Weights of a small transformer language model: 19.9M parameters, 8011 steps.
Each number is 128 + 24 x the weight over its row's rms, rounded and kept within 0 to 255. Layers, rows and columns count from 0. The size above them is the row's rms in percent of the matrix's.

# layer 20 MLP down (transposed), 704x256, rms 0.0663, rows 308-325, columns 128-255
size [102 103 106  97 103 103 102  99 102  96 101 102 104  89 106  95 103  97]
[[158 119 126 121 133 103 108 145 119 167 155 100 148  93 183 144 152 132 142 134  90 124 139 145  86 115 149 162  40 142  82 164 134 116 134 136 131  83 134 155 109 166 166 129 133 131 150 178 135 112 131 136 152 201 110 132 136 137 105 125 119 105 166 149 107 139 143 128  95 166 114 122  94 115  76  95 149 111 123 107 163 137 153 103 154  91 124 117 119 143 163 142 129  97 149 137 134 166  79 148 100 148 120 127 143 117 133 119 138 139 143 138 172 144  94 134  92 145 113  98 166 130  80 138 110 137 118 117]
 [122 142  70  95 126 179 122 152 141 177  97 144 120 136 138 108 113 112 169 116 128 124  97 159 134  96 110 126 195 132 153 149 162 107 139 123 112 121 117 145 139 145 126 146  97 104 129 132 113  96 141 151 108 141 131 116 157 174 114 106 148 120 122 138 146 106 132 142 102 117 141 179 133 129 112 104 169 126 143 149 131 147  86 139  95 147 132 166 113 179 148 138 138 123 120  77 143 166  80 133 123 157 142 119  93 123  86  90 133 110 110 110  98 144  85 184  87 149 153 105 162  99 103 162 119 112 118 132]
 [132 134 136  76 147 113 115 141 142 116 156 132 163 156 161 144 142 131 116  77 136 115 141 107 108 127 157 129 220  70  85 143 127 175 159  92 142 158 132 125  94 141 103 137 163 109 108 126 151 161 128 121 119 150  60 104 142 145 129 114 147 118 114 131 104 111 129 145 153 133 120 179 182 133 136 151 114  95  97 114 143  98  93 139 164 129 130 155 124 102  92 118 140 125 115 131 121  98 122 122 125  84 127 154 116 148 101 136 148 140 144 126 145 122 153 116 168 109 119  89 140 146 119 118 119  94 116 133]
 [121 172 121 166  50  97 121  91 120 140 114 134 137 126 176 119 108 155 137 126 145 135 163 144 149 134 115 139 122 120  95 113 129 119 165 119 136 111 200 147 104 154 132 107  76 113  95 115 106 150 103 119 112  92  92 147 110 135 133 127 133 128 119 128 115 123 102 143 131 128 129 141 134 147 129 138 184  92 147 146 111 109  89 130 115 124 104 158  94  87 160 135 139  92 109 145  97 143 122 103 102 124 151 145 114 108 142 126 160 113 108 137 142 134 138 142 160 147 153 127 109  98 134 142 118 140 164 138]
 [129 114 129 118  86 135 137 114 151 159 122 137 151 162 102 115 141 142 126 146 110 143 119 152 154 145 142 101 153 133 154 126 123 138 114 108 152 123 136 128 116 141 137 129 148 122 130  98 140 192 124 144 118  59  75 122 136 166 135 163 136 126 116 109 119 160 120 125 150 134 124 117 135 134 104 128 119  86 114  74 116 119  99 122 121 137 145 155 144 134 123 120 173 134 127 139  97 140 142 130 125 134 128 150 112 162 139 155 105 122 135 116 142 120  96 156 140 124  76 119 172 102 158 129 121  97 139  74]
 [136 143 160 181 136 151 146 158 103 119 142 171 129 134 139 147 133 113 170 124 145 138 131 132 150 109 136 119 116 147 132 171 136 148 133 163 105 161 140 110 134 106  85 115  88 150 115 162 173 148 113 120 122  92 117 128 125 135 131 129 168 145  99 112 137 109 116 156 115 121 131 110 128 126  87 148 114 135 110  90 121  98 138 147  89 176 144 118 124 145 157 160 155 132 137 112 101 127 133 156 133  94 121 152 134 159 156 166 108 130 132 138 149 167 120 147 119 130 127 148 150 141 169 138 124 109 139 128]
 [ 85 179 143  96 144 136 135 131 119 148 149 117 139 117 132 153 107 139  96 137  94 164 179 102 113 137 129 135  90 113 113 107 122  97 159 142 142 135 109 130 147 150  97 139 147 120 118 114 132  73 161 141  97 128 143 153  98 127 137 141 137 174 152 108 140 105 107 136 124 139 159 150 154 153 131 139 168 131  69  84 157 132  99 105 112  88 154 128 157 135 155 153 133 152 172 136 145  81 134 117 128 112 107 119  95 131 141 161 132 136 111 179 142 106 109 144  94 127 120  99 101 152 135 162  77 116 147 101]
 [136 144  88 115 153 119  87 144 134 113 159 139  91 110 188  97 140 151 129 130 118 106 125  71 115 117 118 129 155  90 120 143 127 146 115 110  78 142 124 113 155 178 124 111 114 100 131 130 121 116 128 143  93 110  54 128 156 126 135 126  74 116 129 120 100 122 160 115 155 150 125 152 122 131 126 141 195 124 119  89 119 130 120 122 104 184 144 166 120 102 106 187 137 108 120 121 128 121 140 147 134 132 113 111  97 154 113  82 171 112 146 152 127 100 124 127 100  93 125 113 109 122 133 129 135 161  75  93]
 [173 178 151 151 155  99 133 100 123 128 119 128 137 121 143 118 138 149 126 189 157 126 165 122 100 174 119 140 124 110  90  93 127 104 151 115 124 136 154 139 126 133 129 118 136  82  74 123 106 120 162  96 151  77 180  98 104 126 102 140 110  94 135 143 122 165 150 112 168 189  85 109  89 149  99 136 140 125 133 114 102 103 129 110 127 164  96  83 155 140 138 146  87 148 110 182 112 117 125 110 102 149 177 162 115 113 128  94  87 144 138 143 136 101 162 139 178 135  95 140 179 123 107 126 158 133 127 162]
 [109 159 101 138  85 122  91 154 118 156 155 143 113 143 119 118 146 122 138 117  98 148 152 161  93 182 157 161 152 102 138 129 144 148 104 146 123 104 142 102 124 166 115 148 141  79 136 120 124 110 123 127 164  89 139 110 102 105 126 139 148 138 138 135 149 122 133 179 148 128 103 129 122 142 160 168 145 121 110 144 126 152 165 136 102 129 105 138 116 142 103 134 130 135  70 124 127 130 127 108 123  80 135 153 144 116 111 178 116 121 146 145 128 125 144 168 115 148 136 143 135 101 118 144 100 145 135  97]
 [ 91 128 132 137 161 148 127 114 115 143 127 104 147 146 128 132 182 128 162 161 117 109 139  78 100 137 166  87 123 105 115 117 155 108 119 166 105 140 113 106 162 158 147 144 154 138 151 103 109  71 158 142  82 159 112 136 127 112  86 136  96 122 139  95 154 119 169  93 100 130 110 121 160 192 129 139  75 117 153 124 108 140 139 176 117 129 130 111  85  99 145 107 132 142 144 103 140 113 130 120 113 139 140 131 128 136 143 147 118 103 136 139 106  53 128 113  97 135 114 112  84 149  91 120 132 136 161 109]
 [148 126 119 138 159  89 127 114 108 115 126 142 129 126 128 139 111  93 165 111 108 119 142 140 124 132 122 149  92 120 106 104 136 122 117 132 115 140 115 119 108  96 126  91 113 140 179 135 112 152 148 137  97 168 136 121  94 167  98 154 112 114 157 147 118 158 113 133 146 100 139 167 110 123 106 118  91 110 155  89 116 114 156 119 103 137 165 111 148 137 114 135 117 152 203 102 131 149  66 145 107 128  87 105 148 190 118 146 129 155 113  91 140 107 176 167 131  99 131 168 143  94 142 119 177 110 117 108]
 [ 89 164 141 146 127 126 111 121 126 113 150 138 139 112 122 132 131 115 151 121 134 100 147 144 128 121 151 117 123 172 129 129 151  75 151 117 136 153  94  90 116  89  92 123 117  83 167  75 141 159 126 151 177 177 151 146 132  89 115 104 129 137 141 135 164 161 144 147 135 160 134 153 125 161 131 122 110 109 122 138 134 123 156 129 147 162 165 147  84 138 145 119 180 100 153 124 120 153 144 140 130 125 111 123 134 103 133 159 137 149 127  86 141 105 138 158 158 115 115 104  91 112 103 121 134 141 116 138]
 [106 133 125 111 100 158 107 146 144 156 154 117 152 160 139 170 110 130 155  98 152  98 156 139 142 142 148 129 135 127 123 108 146 124 154 156  83 117 136 150 109  84  80 146 142  93 105 109 101 125 135  83 135 122 143 123 105 158 139 117 142 100 128 122 116 154 155 170 133 155 140 142 114 120 129 108 157 149 106 112 131 112 118 110  52 151 133 107 114 114 137 168 162 114  80 127 104 159 108 105 121 138 152 176 144 180 154 164 148  74 122 147 136 132 148 111 160 120 145 110  98 133 152 116 155 103 115 158]
 [113 153 123 156 125 129  93  99 129 111 123 153 128 182 157 125 151 150 121 107 155 160 152 177  63 119  97 154 120  97 112 136  84 127 135 150 128 139  91 167 159 157 116 127 166 116 143 143 131  96 137 129 150 145 178 101 100 147 130 109 132 128 124 108 137  82 118 120 114 123  85 127 108 134 161 114 121 149 151  91 154  82 109 169 142 106  98 137 157 117 130 101 118 153 138 139 116  99  98  95 155 133 116 138 120 140 153 156 109 144 138 110 166 101 119 123 157 157 136 111 169 162 165  90 148  63 139 105]
 [125 149  89 119 142  63 112 130  99  95 118 126 125 100 108 152 112  98 135  91 135 107 125 145 114 167  48 162 132 117 130 139 129 160 113 123 179 143 158 136 137 125 124 148 100  95 109 159 153 110 153 177 158  89 123 129 139 119 141 143 142 132 106 128 120 113 132 164  73 156 159 110 113 119 145 124 163 134 171 139 144 145 142 163 165  97 138 130  82 162 165 117 125 114  81 153 146 124 115  97 110 125 158 105 139 110 109 149 144 177 116 106 118 101 127 132 173 130 117 129 124  99 118 118 119 134 122 136]
 [131  98 114 176 151 126 145 125 115 137 109 135 109 162  88 113 152  89 132 159 159  94 175 130  87 128 116 113  86 159 121 134 101 118 116 114 119 117 123 118 199 174 113 112 100 100 129 144 147 179 126 101 126  78 155  91 121 100 124  95 138  76 122 117 134 154 147 117 101 118 118 118 118 156 131 148 117 163 129 142 145 126 132 126 161 137 105 128 122 131 163 177 148 131 144 121 110 128 119 149 167 100 140 121 164 131 139 141 116 152 121 143 163 156 148 122 129 109 107 174 145 132 108 117 140 140 161 139]
 [163 128 151 125 107 175 118 146  94  94 171  73 132 120 119 141 133 133  92 144 145 126  98 136 114 123 121 161 141 103 124 134 139 155  89 106 122  75 144 115 126 106 137 116 118 177 159 112 119  57  92 132 132 123 147  99 122 111 167 128 144 145 163 130 131 131 125 144 130 100 113 167 120 113 109 144  95 128 128 108 164 142 146 132 109  95 141 123 133 121 146  70 128 128 157 148 144  93 111 109 134 142  93 128 126 109 163 112 110 108 172 122 132  86 154 138 100 152 135  93 121 153 148 124 111 156 126 146]]
# layer 20 MLP gate, 704x256, rms 0.17, rows 309-326, columns 128-255
size [106 102  94  98 102 100 105 101  95  96 106 104  90 106  99 100 105  99]
[[118 145 125 176 158 137  96 176  75 154  96 141 135 125 149 109 135 146 155 133 125  91 118 121 124 101 133 110 170 139 136 151 104 150 168 120 107  95 118  88  97 134 147  98 128  80 126 173 104 106  92 116 170 135 142 164 117 114 120  89 163 141 108 148 137 139 149 125 153 148  76 135 121 142 138  88  99 126 137 149 119 149 107 149 120 123  93 123 123 157 143 148 128 115 131 111 172 167 134 162 119 161 128 125 140 132 142 129 147 118 161 109 176 109 169 161 117 110 133  73 136 135 133 147 146 130 149 115]
 [131 132 120 127  91 121 117  80 131 144 144  98  88 139  98 142 130 125 139  87 128 117 193  87  84 119 135 128 180 141 138  99 134 149 104 156 119 103 126  82 126 137 154 138 134  84  98 152 134 106 128  88 110  84 134 127 101 104 131 108 113 106 159 119 127 129 126  96 123 112  98 108 112 118 118 127 147 128 112 145 139 113 122 129 116  97 133 127 112 173 138 123 136  94 148 141 124 148 166 131 121 125 112 174 142 155 157 128 158 145 138 105 145 131 145 125 145 145  79 178 147 129 186 115 121 174 158 149]
 [172  77 143 141 134 141 142 145 183 142 146 158  69 117 120 122 187 156 153 146 108 191 133 171 110 106 108 116 120 115 117 147 149 119 126  83 121 124 127 114 101 119 119  95 140 130 124 104 119 135 137 154 109 156 148 122 115  97 116  96 130 140 143 152 127 104 145  87  99 124 111  95 125 174 142 164 128 110 139 138 158 165 166 111 126 100  69 105 128 109 150 123 123 111 157  99 122 109 164 161 135 156 134 111 129 184 141 110  98 145 111 141 119 121 104 163 152 111 135 158 150 108 105 155 104 144 144 102]
 [165 107 110 124  94  85 137  84 124 127 128 132 130 135 136 122 131 112 134 153 100 131 129  99 158 133 116 118 156 133 117 123 171 123 103 105 137 127 115 102 124 160 138  94 131 129 141 123 129 158 117 147 130 119 144 174 167 168 189 150 140 181 101 153 160  97 135 124 130  79 130 144 126 138 109 162 147  91  74 138  86 114 133 139 155 117  91 128 151 134 164  96 124  86 121 157 113  83 166 113 145 103 123 104  78 133 120 110 115 127 161 137 150 111 138 123 125  79  71 169 118 139 158 125 115 113 147 165]
 [136 128 165 139  85 129 146 116 107 117 161 123 120 140 120 119  93 133 127 155 160 137 128  92 106 100 114 122 122 140 117 137  89 184 125 151 109 120 121 126 101 124 161 125 136 181 119 157 157  83 105  98 109 127  99 152 108 113 118 102 135 147 103  47 110  63 110 112  87 133 158 158 119 152 165 139 137 120 139 123 164 134 107 135 129 104  90 139 149  92 177 166 129 109 124 147 134 183 106 108 127 154 139 134 114 108 102 117 145 117 143 187 106 132 138  84 133 118 141 169 120 134 109  85 125 145 146 162]
 [112 117 149  84 130 110 139  79  87  95 104 110 156  91 127 122 143 134 135 118 121 124 111 146 123 160  74 100 117 117 129 166 126 164 149 145 123 137 126 145 140 151  84 135 198 126 132 112 140 128 141 135 129 101 124 116 101 161  89  85 120 149 132 143 121 146 124 124 116 132 169 127 138 150 129 119 103 107  95 117 140 144  79 126 158 125  76  96 103 153 125 124 103 147 120 136 127 126 135 164 118 130 136 112 149  95 139 159 122 151 183  97 101 119 113 128 120 130 109 123 107 139 106 142 120 131  84 120]
 [110  95 188 165 109 133 145 132  88  85 129 162 140 172 105 147 126 118 121 145 119 197 144 115 137 130 125 108 141  96 105 121 115 147 122 145 139 140 171 117  98 128  80 118 126 132 166 150 115 124 156  89 116 159 101  94 158 137 143 135 112 144 150  98 138 107 113 145 126 130 118 138 121 164 136 111 125 104  88 137  93 152 124 179 123 157 136 182 125 167 173 130 103 144  92 135 140 107 137 132 117 133  93 131 160 121  95 127 112 108 131 151 146 166 122 132 168 124 150  66  99 116  82 131 118 124 146  93]
 [124 153 134 156 115  68 159 186 129 139 131 104 141 121 148 142 129 140 111  93 147 134 145 132 178 109 120 120 168 122 152 150 178 139 155 193 101 122 151 127 129 158 135 148 159 131 170 147 169 113 124 141 162 100 104 123 115 123  98 107 101 176 136 116  96 153 147  75 151  84 167 133 116 111 140 130 105 118 124 130 126 133 109 121  98 131  97 160 146 124 137 102 118 120 130 152 155 105 169 134 153 144 104 120 133 134 125 150 183 106 100  77  90 129 129 108 122 147 114 101 141  91 114  93 147 110 105 152]
 [ 77 131 127 168 128 113 126 148 140 113 118 163 130 155 152 135 138 120 126 104 137 110 149 127 110 104 124 136 168 136 111 150 101 184 105 120 103 127 161 131 116 156 155 144  81 123  90 124  78 133 124 119 145 109 106 141  98 143 122 134 117 163 141  83 165 128 140 125 147 109 138 128 135 136 146 139 138 164 122  88 131 149 142 139 140 121 144 126  83 109 138  85 145 130  93 163 150  94 153  89 117 152 157 131 150 138 123 182 101 123 136 152 177 164 142 153 110 157 109 131 121 155 156 119 134 117 180 100]
 [ 83 116 145 125 162 105 140 113  75 125 129 163 134 120  89 155 147 143 151  95  95 174 110 155 154 143 178 143 138 118 178 152 125 108 123 133 192 121 107 126 154 146 125 125 106 137 141 150 136 128 177 158 165  91  97 110 124 136 126 110 169 171 116 173 123 111  81 111 120 146 121 102  85 160 135 141 150 132 111 142 143 117  81 102 111  77 122 167  88 167 127 132 115 139 139 126 137 152 153 108 153 159 117 104 139 126 107 124 124 113 115 105 125 128 165 144 119 161 111 136 140 144 130 167 107 161 156 144]
 [ 89 142 130 134 113 132 131 159 125 127 112  57 152 122 139  96 141 144 116 155 136 133 150 176 137 155 130  94 160  99 116 107 140 129 136  87 139 150 111 152 134  97 122  99 119 103  82 127  92  82 113 186 137  99 116 119 118 152 130 150 141 145 157 152 135  84 120 128 118 121 155 146 160 131 131 117 128 122 148 133 153 135 148 161 139 114 130  86 163 163 124 188 154 104 124 108  97 131 157  96  89 128 119 119 177 125 133 153  91 119  94 147  85 140 119  90 127 159 130 145 156 114 132 153 128 116 108 107]
 [115 157  72 140 138 198 147 158  92  95 189 144 102 133  80 112  97 160 140 131 153 127 109 121 143  86 153 132 184 134 147 156 113 116 105 151  98  77 146 142 105 131 114 114 138 119 142 103 155 136 110 133 132 110 123 103 131  92  90 106 134 154 102 107  91  83 149 169 139 105 148 140 134 173 128 147 158 142 123 124 156 133  94 140 154 145 112 154 105 100 148 188 120 133 154 151 141 135 140 113 132 126 138 169 111 110 121 106 122 153 121  86 118 138 133 101 152 121 127 120 170 165 201 156 129 125 130 130]
 [ 94 131 135 164  98 173 120 115 155 163 124 133 102 119  94 155  95 129  98 118 151  93 119 133 117 126 100 136 115 105 136 148 132 122  66  85 120 128 136 129 139  94 137 122 141 128  71 100 115 153 142 112 117 185 132 147 148  81 138  77 126 103 122 125 149 155 143 161 130 174 145 121 149 116 119 115 130 151 128 138 169  78  93 130 116 127 115 135 136 154 138 148 123 104 115 171  93  98 126 126 164 123 138 119 207  81 127 114 102 112 137 135 143 109 171 123 156 134  81 127 113 139 137 105 139 136 105 129]
 [130 173 136 171 161 152 119 117 125 167 125 132 125 133 170  95  85 115 125 137 126  74 122 128 128 112 138 133 136 100 155  99 120 135 199 134  94 166 110 126 127 109 121 107 144 139 132 155 111  90 155  94 101  87 135  96 147  95 130 151 112 153 153 143 102 120 132 138 121  91 144 145 138 132 102 141 138 117 117 153 169 148 130 159 111  58 116 140 150 187 124 160 129 150 165 118 170 135 126  98 141 142 128 148 131 109  93 117 149 140 112  85 105 120 106 104 112 131 132  86 117 148 147  96 102 102 112 113]
 [157  86 179 131 130 134 115 112 104 170 111 130 121  81 169  98 177 140 139 125 110 198 106 149 132 124 105 135 140 137  95 140 156 113 157 130 109 135 102 119 125 131 119 135 153  93 167 104 152 117 127 134 158 146 119 156 104 140 149 138 111 112 123 143 162  97 104 121  64 114 123 100 129 144 150 157 104 127 120 124 118 133 106 157 143 141 129 103 130  90 144 132 164 140 103  97 119  69  95  89 113 127 128 164 138  84 131  97 126 119 146 122 149 131 113 151 118  93 157 141 141 164 127 138 120 124 135 164]
 [120 146 149 156 126 121 131 123 128 113 113 106 135 138 102  79 143 115 133 109 134 170  77 117 107 100 140 144 112 159 128 124 125  81 111 109 162 120 111 136 166  76  58 144 116 108 170 148 148 116 119 156 111  84  99 166 118 182 136  86 126 128 113 138 111 104 128 115 133 157 102 119 135 140 132 125  99 127 119 119 147  79 147 140 126 121 102 120 170 112 130 151 108 143 114  96 163 122 138 134 110 104 118 130 115 119 123 120 129 118 130  97 144 182 114 130 107 112 143 132 115 125 122 146 110 143 129 127]
 [115 139 116 121  92 154 136 158  92 136 140 122 156  86 111 124 144 119 122 110 113 153  92 141 136 186 156 122 112 128 158 116 129 172 161 122 176 140 124 121 151 127 119 134 115 131 134 128 102 136 142 130 115 171 132 133 119 149 160 147 134 135 107 103  49 126  92 119 148 102  99 182 109 148 112 147 166  93 134 130 138 109 104 108  93 139 101 142 141 144 117 142 108  81 125 106 136 108  98 120 128  98 129 128 159 139 116 109 144  86  75 129 157 134 105 128  79 119 108 101 128 125 112 164 117 116 106  93]
 [146 131 110 153 103 125 115 161 130  88 136  84 178 173 148 122  81 164 108 145 132  82 112 133 114 161  86  98  56  84 143 148  87 147 136 100 137 136 152 109 138 147 161 115 125 135 116  91 124 153 159 114 136 156 142 100 109 137 157 124 149 134 138 111 125  95 124 163  89 120 150 142 119 139 151 104 177 121 118 140 164 141 119  99 132 135  71 127 143 118 150 137  93 145 119 135 145 161 130 110 122 125 106 138 130  99 106 129  97  97 133 160 105 112 116 131 129 104 162 118 115 127 165 150  99 116 112 164]]
# layer 20 MLP up, 704x256, rms 0.184, rows 309-326, columns 128-255
size [102 104  94 100 103 103 105 105  95 101 100 103  93 104  98 102 107 102]
[[161 113 118 116  99 103 100 133  87 154  97 120  92 141 139 109 105 142 142 145 115 124 128  79 136 121 129 106  79 148 129 132 159 115 156 185 135 115  80 140  95 132 114 115 123 135 134 118 127  86 188 117 114 150 115 131 109 105 146 128 121  98 119 139 153 121 121 155 115 148 138 153 118 122 130 135 138  75 117 159  85 134  73 141 126 127 127 178 189  91 146 151 113 166 145 105 118 119 128 114 116  97  98 106 143 111 110 114 106 177 133 109 114 127 150 103  57 131 116  94 129 164 135 159 114 126  91  95]
 [127 111 126 108 145 164 135 170 124 108 136 140 123 160 140 126 133 171 114 137 105 137 107 111  91  77 159 115 102  86 142 151 124 132 127 115 174  60 116 102 120  91 135  94 122 121 138 141 124 104 130 155 175  73  97 105 121 146 126 116 162 125 123 167  76 108 105 108 144 154 110 110 108 113 112 122 139 136 174 131 121 128 163 120 116 145 141 135 101 117 155 110 141 149  95 110 132  89  89 118 157 152  92 140  98 142  55 117 116  96 124 173 153 155 171 131 106  78 145 128 120 130 138 155 132 147  79 124]
 [151 149 111 186 146 129  97 125  66 161 173 157 109 146 103 116  88 130 137 166 166 143 146  88 144 128 108 127 146 200 128 160 142 134 121  92 124 125 120  83 158 145 148 161 131  95 146 121 162 135 109 185 121 112 160 107 140  97  70 117  90 127 159 143 121 124 132 123 139 153 129 131  69 139 139 130 146 131 122 154 124 158  92 140 116 123 125 140 151  93 130 150 135 128 125 129 140 119 150 116 155 155  65 123  92  92 142 151 125 128 134 102 130 118 120 136 120 137 162 141  92 100 112 126 122 106 132 132]
 [157 102 133  70  54  76 107  97 152 183 148 113 164 134 139 130 109  95 140 151 145 127 114 128 181 160 147 136 140 129 142 159 128 101 131 105 152 167 135 124 134 157 124 115 139 123 144 138 137 150 161 142 147  82 103 158 119 110 107 138 149 127 112 153 138  97 126 136 132 160 131 133  94 132  85 141 124 118 101 153  89 119 118 137 129 100  80 135 165 137 157 131 135  93 104 130 113 117 157 120 115 105 115  92 120 147 156 148 115 166 126 137 155 103 114 137 162 115 100 131 119 138 142 132 150 128 168 161]
 [139 127 101 126 157 156 151 181 123 141  85  72 109 114  90 118 140  96 178 152 130 138 113 118 122 101  94 121 113 142  88 154 122 112 103 125 126 110 156 140 136  75 131 137 117 110  84 120 127  89 127 160 103  79 153 147  80 144 143  88 135 117 141 126 124 136 110 159 145 143 143 149 142 134  98 132 116 138 139 155 133 149  69 130 117  80 109 145 127 136 119 132 130 127 106 135 115  98 160 148 150 117 126 142 136 138 158 164 140 131 121  86 127 153 162 183 132 147 158 143 124  94 120 124  96 167 165 120]
 [132 137 124 130 150 145 121 138 118 105 158 165 113 158 101 115 169 144 158 133  91 133 120 126 132 144 134 143 128  86 152 103 126 155 152 126 154  95 171 119 100 124 153 112 130 174 119 108 151 132 124 134 123 120 118 121 106 109 127 143 159 126 127 123 129 105 145  76 110 164 175 154 101 116 117 155  88 102 139 143 112 154 122 166 165 122 111 138 107 103 132 161 114 132 126 137 161  84 105  88 173 138 166 120  97 151  93 115 132 135  82 123  89 110 160 129 162 125 131 178 127 129 114 117 160 144 156 146]
 [110 150 154 157 141  77 157 124 128 120 146 114  89 161 166 132  80 139  91 147 117 137 169 114 135 128 101 111 106 115 158 131 113 141 182 114 143 172 142  93 126 124 101 119 139 147 150 138 128  82 134  84 161 162  99 142 141 126 192 126 158 143 124 154 117 124 132 126  94 137 116 118 142 149 127 128 133 112 113 127 147 189 112 144 141 137 128 125 135 150 102 131 123 147 105 170 132 152 136  74 167 152 133 124 126 126 118 112 146 165 114 111 115 102 115 148 122  97  99  97 110 111 120 163 111 113 170 123]
 [ 96  94 148  99 139 175 134 103 114 113 114 142 141 146 146 147 173 125 154 141 145 105 140 127 132  89 109 121 181 127  92 130 101  97 146 133 112 120 117 136 142 131  74 145 149 125  94 118 142 137  97 139 137 104 161 159 117 141 131 128  99 142 158 189 160 138 129 128 148 127 127 123 171 136 107 148 131 168 122 119 146 123 114 132  76 120 102 131 178 136 173  97 117 137 158 133 163 145 180 166 152 118 127 163 143  91 163  99 154 131 126 123 137 114 141 161  90 139 136 170 110 125 155 114 194 127 145 120]
 [136 207 116 140 122  98 130 138  72 141 137 128 149 118 115 118 153 124 140 155 138 147 133 126 127  94 108 106 146 153 117 143 155 141  81  97 136 131 150 155 150 110 125  97 134 137 183 120 129 145 120 128 125  96 127  98 169  73 107 120 129 110 131 108 128 148 130  81 124 123 125 146 134 125 149 110  99 162 132  85  97 160 132 121 145 119 124 118 125 117 107 125 133 149 149 102 165 149 124 171 128 135 176 120 142  91 103 166 171 120 105 151 131 128 149 160 109 119  89 100 128 116 124 140 135 162 107 135]
 [126 117 126  84 152 133 104 128 168 146 136  93 127 100 136 142  89 120 129 175 122 152 142 149 145 136 134 134 137  85 151 147 123 157 130 133  70 113 128 127 131 137 106 114 118 157 121 130 123 177 171 124  99 143 184 147 113 130 109 124 131 127  94  85  95 129 118 131 122 150 112 134 120  96  96 128 134 109 122 118 135 159 139  79 143  56 141 147 166 149 110 139 146 152 151 130 149 124 116 144 121 154  95  95 157 142 127 193 120 100 113  92 124 116 111 170 115 113 129 153  91 107 173 142 117 126 147 142]
 [104 133 161 118 118  79 114 103 114 136  89 151 124 142 130  96 163 127 151  94 113 139 155 145 115 124 112  99 104 103 144  94  76 143 114  94 160 105 103  71 130 115 130 134 104 129 142 143  91 119 130 183  68 126 128 112 144 150 128 137 117 163 142  96 143 157 119 149 169  76 128 136  71 133 111  95 158 165 150  95 130 160 128 137 183 128 163 111 115 165 160 100 151 129 101 136 134 118 138 113 153 147 121 136 147 146  91 110 129 128 138 120 117 153 136 126 152  97 161 194 107 101 148 107 113 167 169 145]
 [ 84 148  95 127 106 121 129 161 158 157 121  97  94 101 121 151 128 159 147 147 114 114 174 127 143 134 170  92 128 154 108 138  86  80 119 119 111 156  84  72 152  93 105 128 125 109 136 119 135  91 154 139 155 139 116 176 147 189 150  97 151 159 122 136 123 114 146 154 105  79 122 132  89 161 119 173  97 156 138 122 157 158 124 181 134 166 140 140  97 108  95 137 100 138 137 152 148 144 134 128 114  86 121 144 112 119 155 123 112 101 174  89 136 130 124 139 136 108 125 128 148 103 158 113  98 127 120 104]
 [138  85 126 109 148 129 145 114 106  86 136 145 132 109 122  92 161 125  97 119 179 106  83 130 108 130 137 114 145  78 135 101 123 137 113 160 120  85 111 133  95 129 122 127 149 119  86 139 113 162 136 102  94 143 134 110 145 149 138 118 124 130 134 116 117 105 143  92  87 120 108 150 166 144 167  86 157 139 119 180  92 100 148 178 120 140 146 166 112 119 122 121 117 138 155 151 115 115 132 128 142 105 105  81 115 127 136 124 114 123 128 109  94 125 161  87 164 128 114  85 105 147 132 129 105 139 145 140]
 [129 101 146 138 144 142 147 137 143 127 159 164 101 129 140 138 103 131 166  81 126  60 151 144 179 132 148 166 142 138 130 127  80 141 118 156 129 162 149 135 107 140 133 115 128 109 128 133 149 164 142  68 113 132 134  92 134 165 114 146 123 147 169 133 125 137 102 129  98 106 173  90 108 126 133 125 120 119 123 190 108 151 146 135  85  89 151 131 120 149 104 137  73 120 136 116 141  91 112 107  70 115 157 120 136 116 118 145 158 132 132 115  87 100 105 132 121 144 164 145  97 129  75 157  82 112 100 160]
 [119 144 144 124 121  82 124  76  72 106 165 128  80 127 154 105 127 176 129 133 162 119 146 119  92 183 137 100 133 143 132 133 144 125 148 152 111 163 132 123 115 149 134 137 111  96 148 109 145  89  95 135 150 145 115 111 103 102  98 126  92 139 161 106 105 168 126 128 137 123 142 107 126 127 112 119 153 152 128 105 156  94 150 131 114 135 137 134 100 110 135  91 119 113 112 149 122 109 107 142 123 178 123 151 116  69 134 141 127 146 125 126 137  92 148 126 155  98 128 136 140 120  80  98 162  79  91 131]
 [123 103 121 150 122 137 164 118 140 143 133 133 111 150 162 141 126  95 149 126 151 142 119 110  85 143 139 182 126 150 109 112 167 139 113 125 101 140 126 138 142  85 120 135  91 124 107 135 110  88 120 118 113 125 120 148 119 122 147 131 151 124 106 122 124  88 118 130  96 129 147 142 131 152 143 130  79 133  99 111 159  80 106 161 127 158 108 134 151  87 155 122 142 125 107 142 106 114 107 127  89 113 138 139 149 132 135 132 124 132 141 171 154 151 115 125 145 114 128 106 161 120 100 119 173 119 148 148]
 [111 140 168 130 142 152 137  49 140 114 127  86 105 131 121  89 119  85 132 113 166 120 129 109 162 141 137 133 131  92 153 112 129 128 159 135 204 125 141 102 144 108 129 106 126  83 142 130 127 102 117 118 155 157  96 139 137 136 154 117 160 128  77 153  93 112 123 117 104 129 119 144  89 126 103 133 173 138 121 128 135 122 131 166 160 126  90 168 151 103 118  74 168 113 137 121 120 112  80 105 111 124  79  93 114 152 113 126 184 165 132 105 149  95 120 106 133 108 127 156 153 149 123 117 131 157 154 146]
 [139 140 131 128 112 149 139 112 140 136 140 131  81 153  83 154 180 135 103 130 137 114 146 155 113 156 131 123 143 103  91 145 142 115  92 141 165 111 187 127 121 114 136 185 110 116 123 101 145 132  99  74 123 151 114  99 135 117 120 131 128 118 128 109 146 126 132 134 143 151 162 105 145 130 109 187 117 114 125 107 144 135  97 113 180 147 148 145 140 134 113 120 106 134 123 154 113 113 146  75 109 131  92 147  45 164 133  89 134 153 102 122  88 146 132 165 149 160 113 137 139 126 129 161 107 168 123 119]]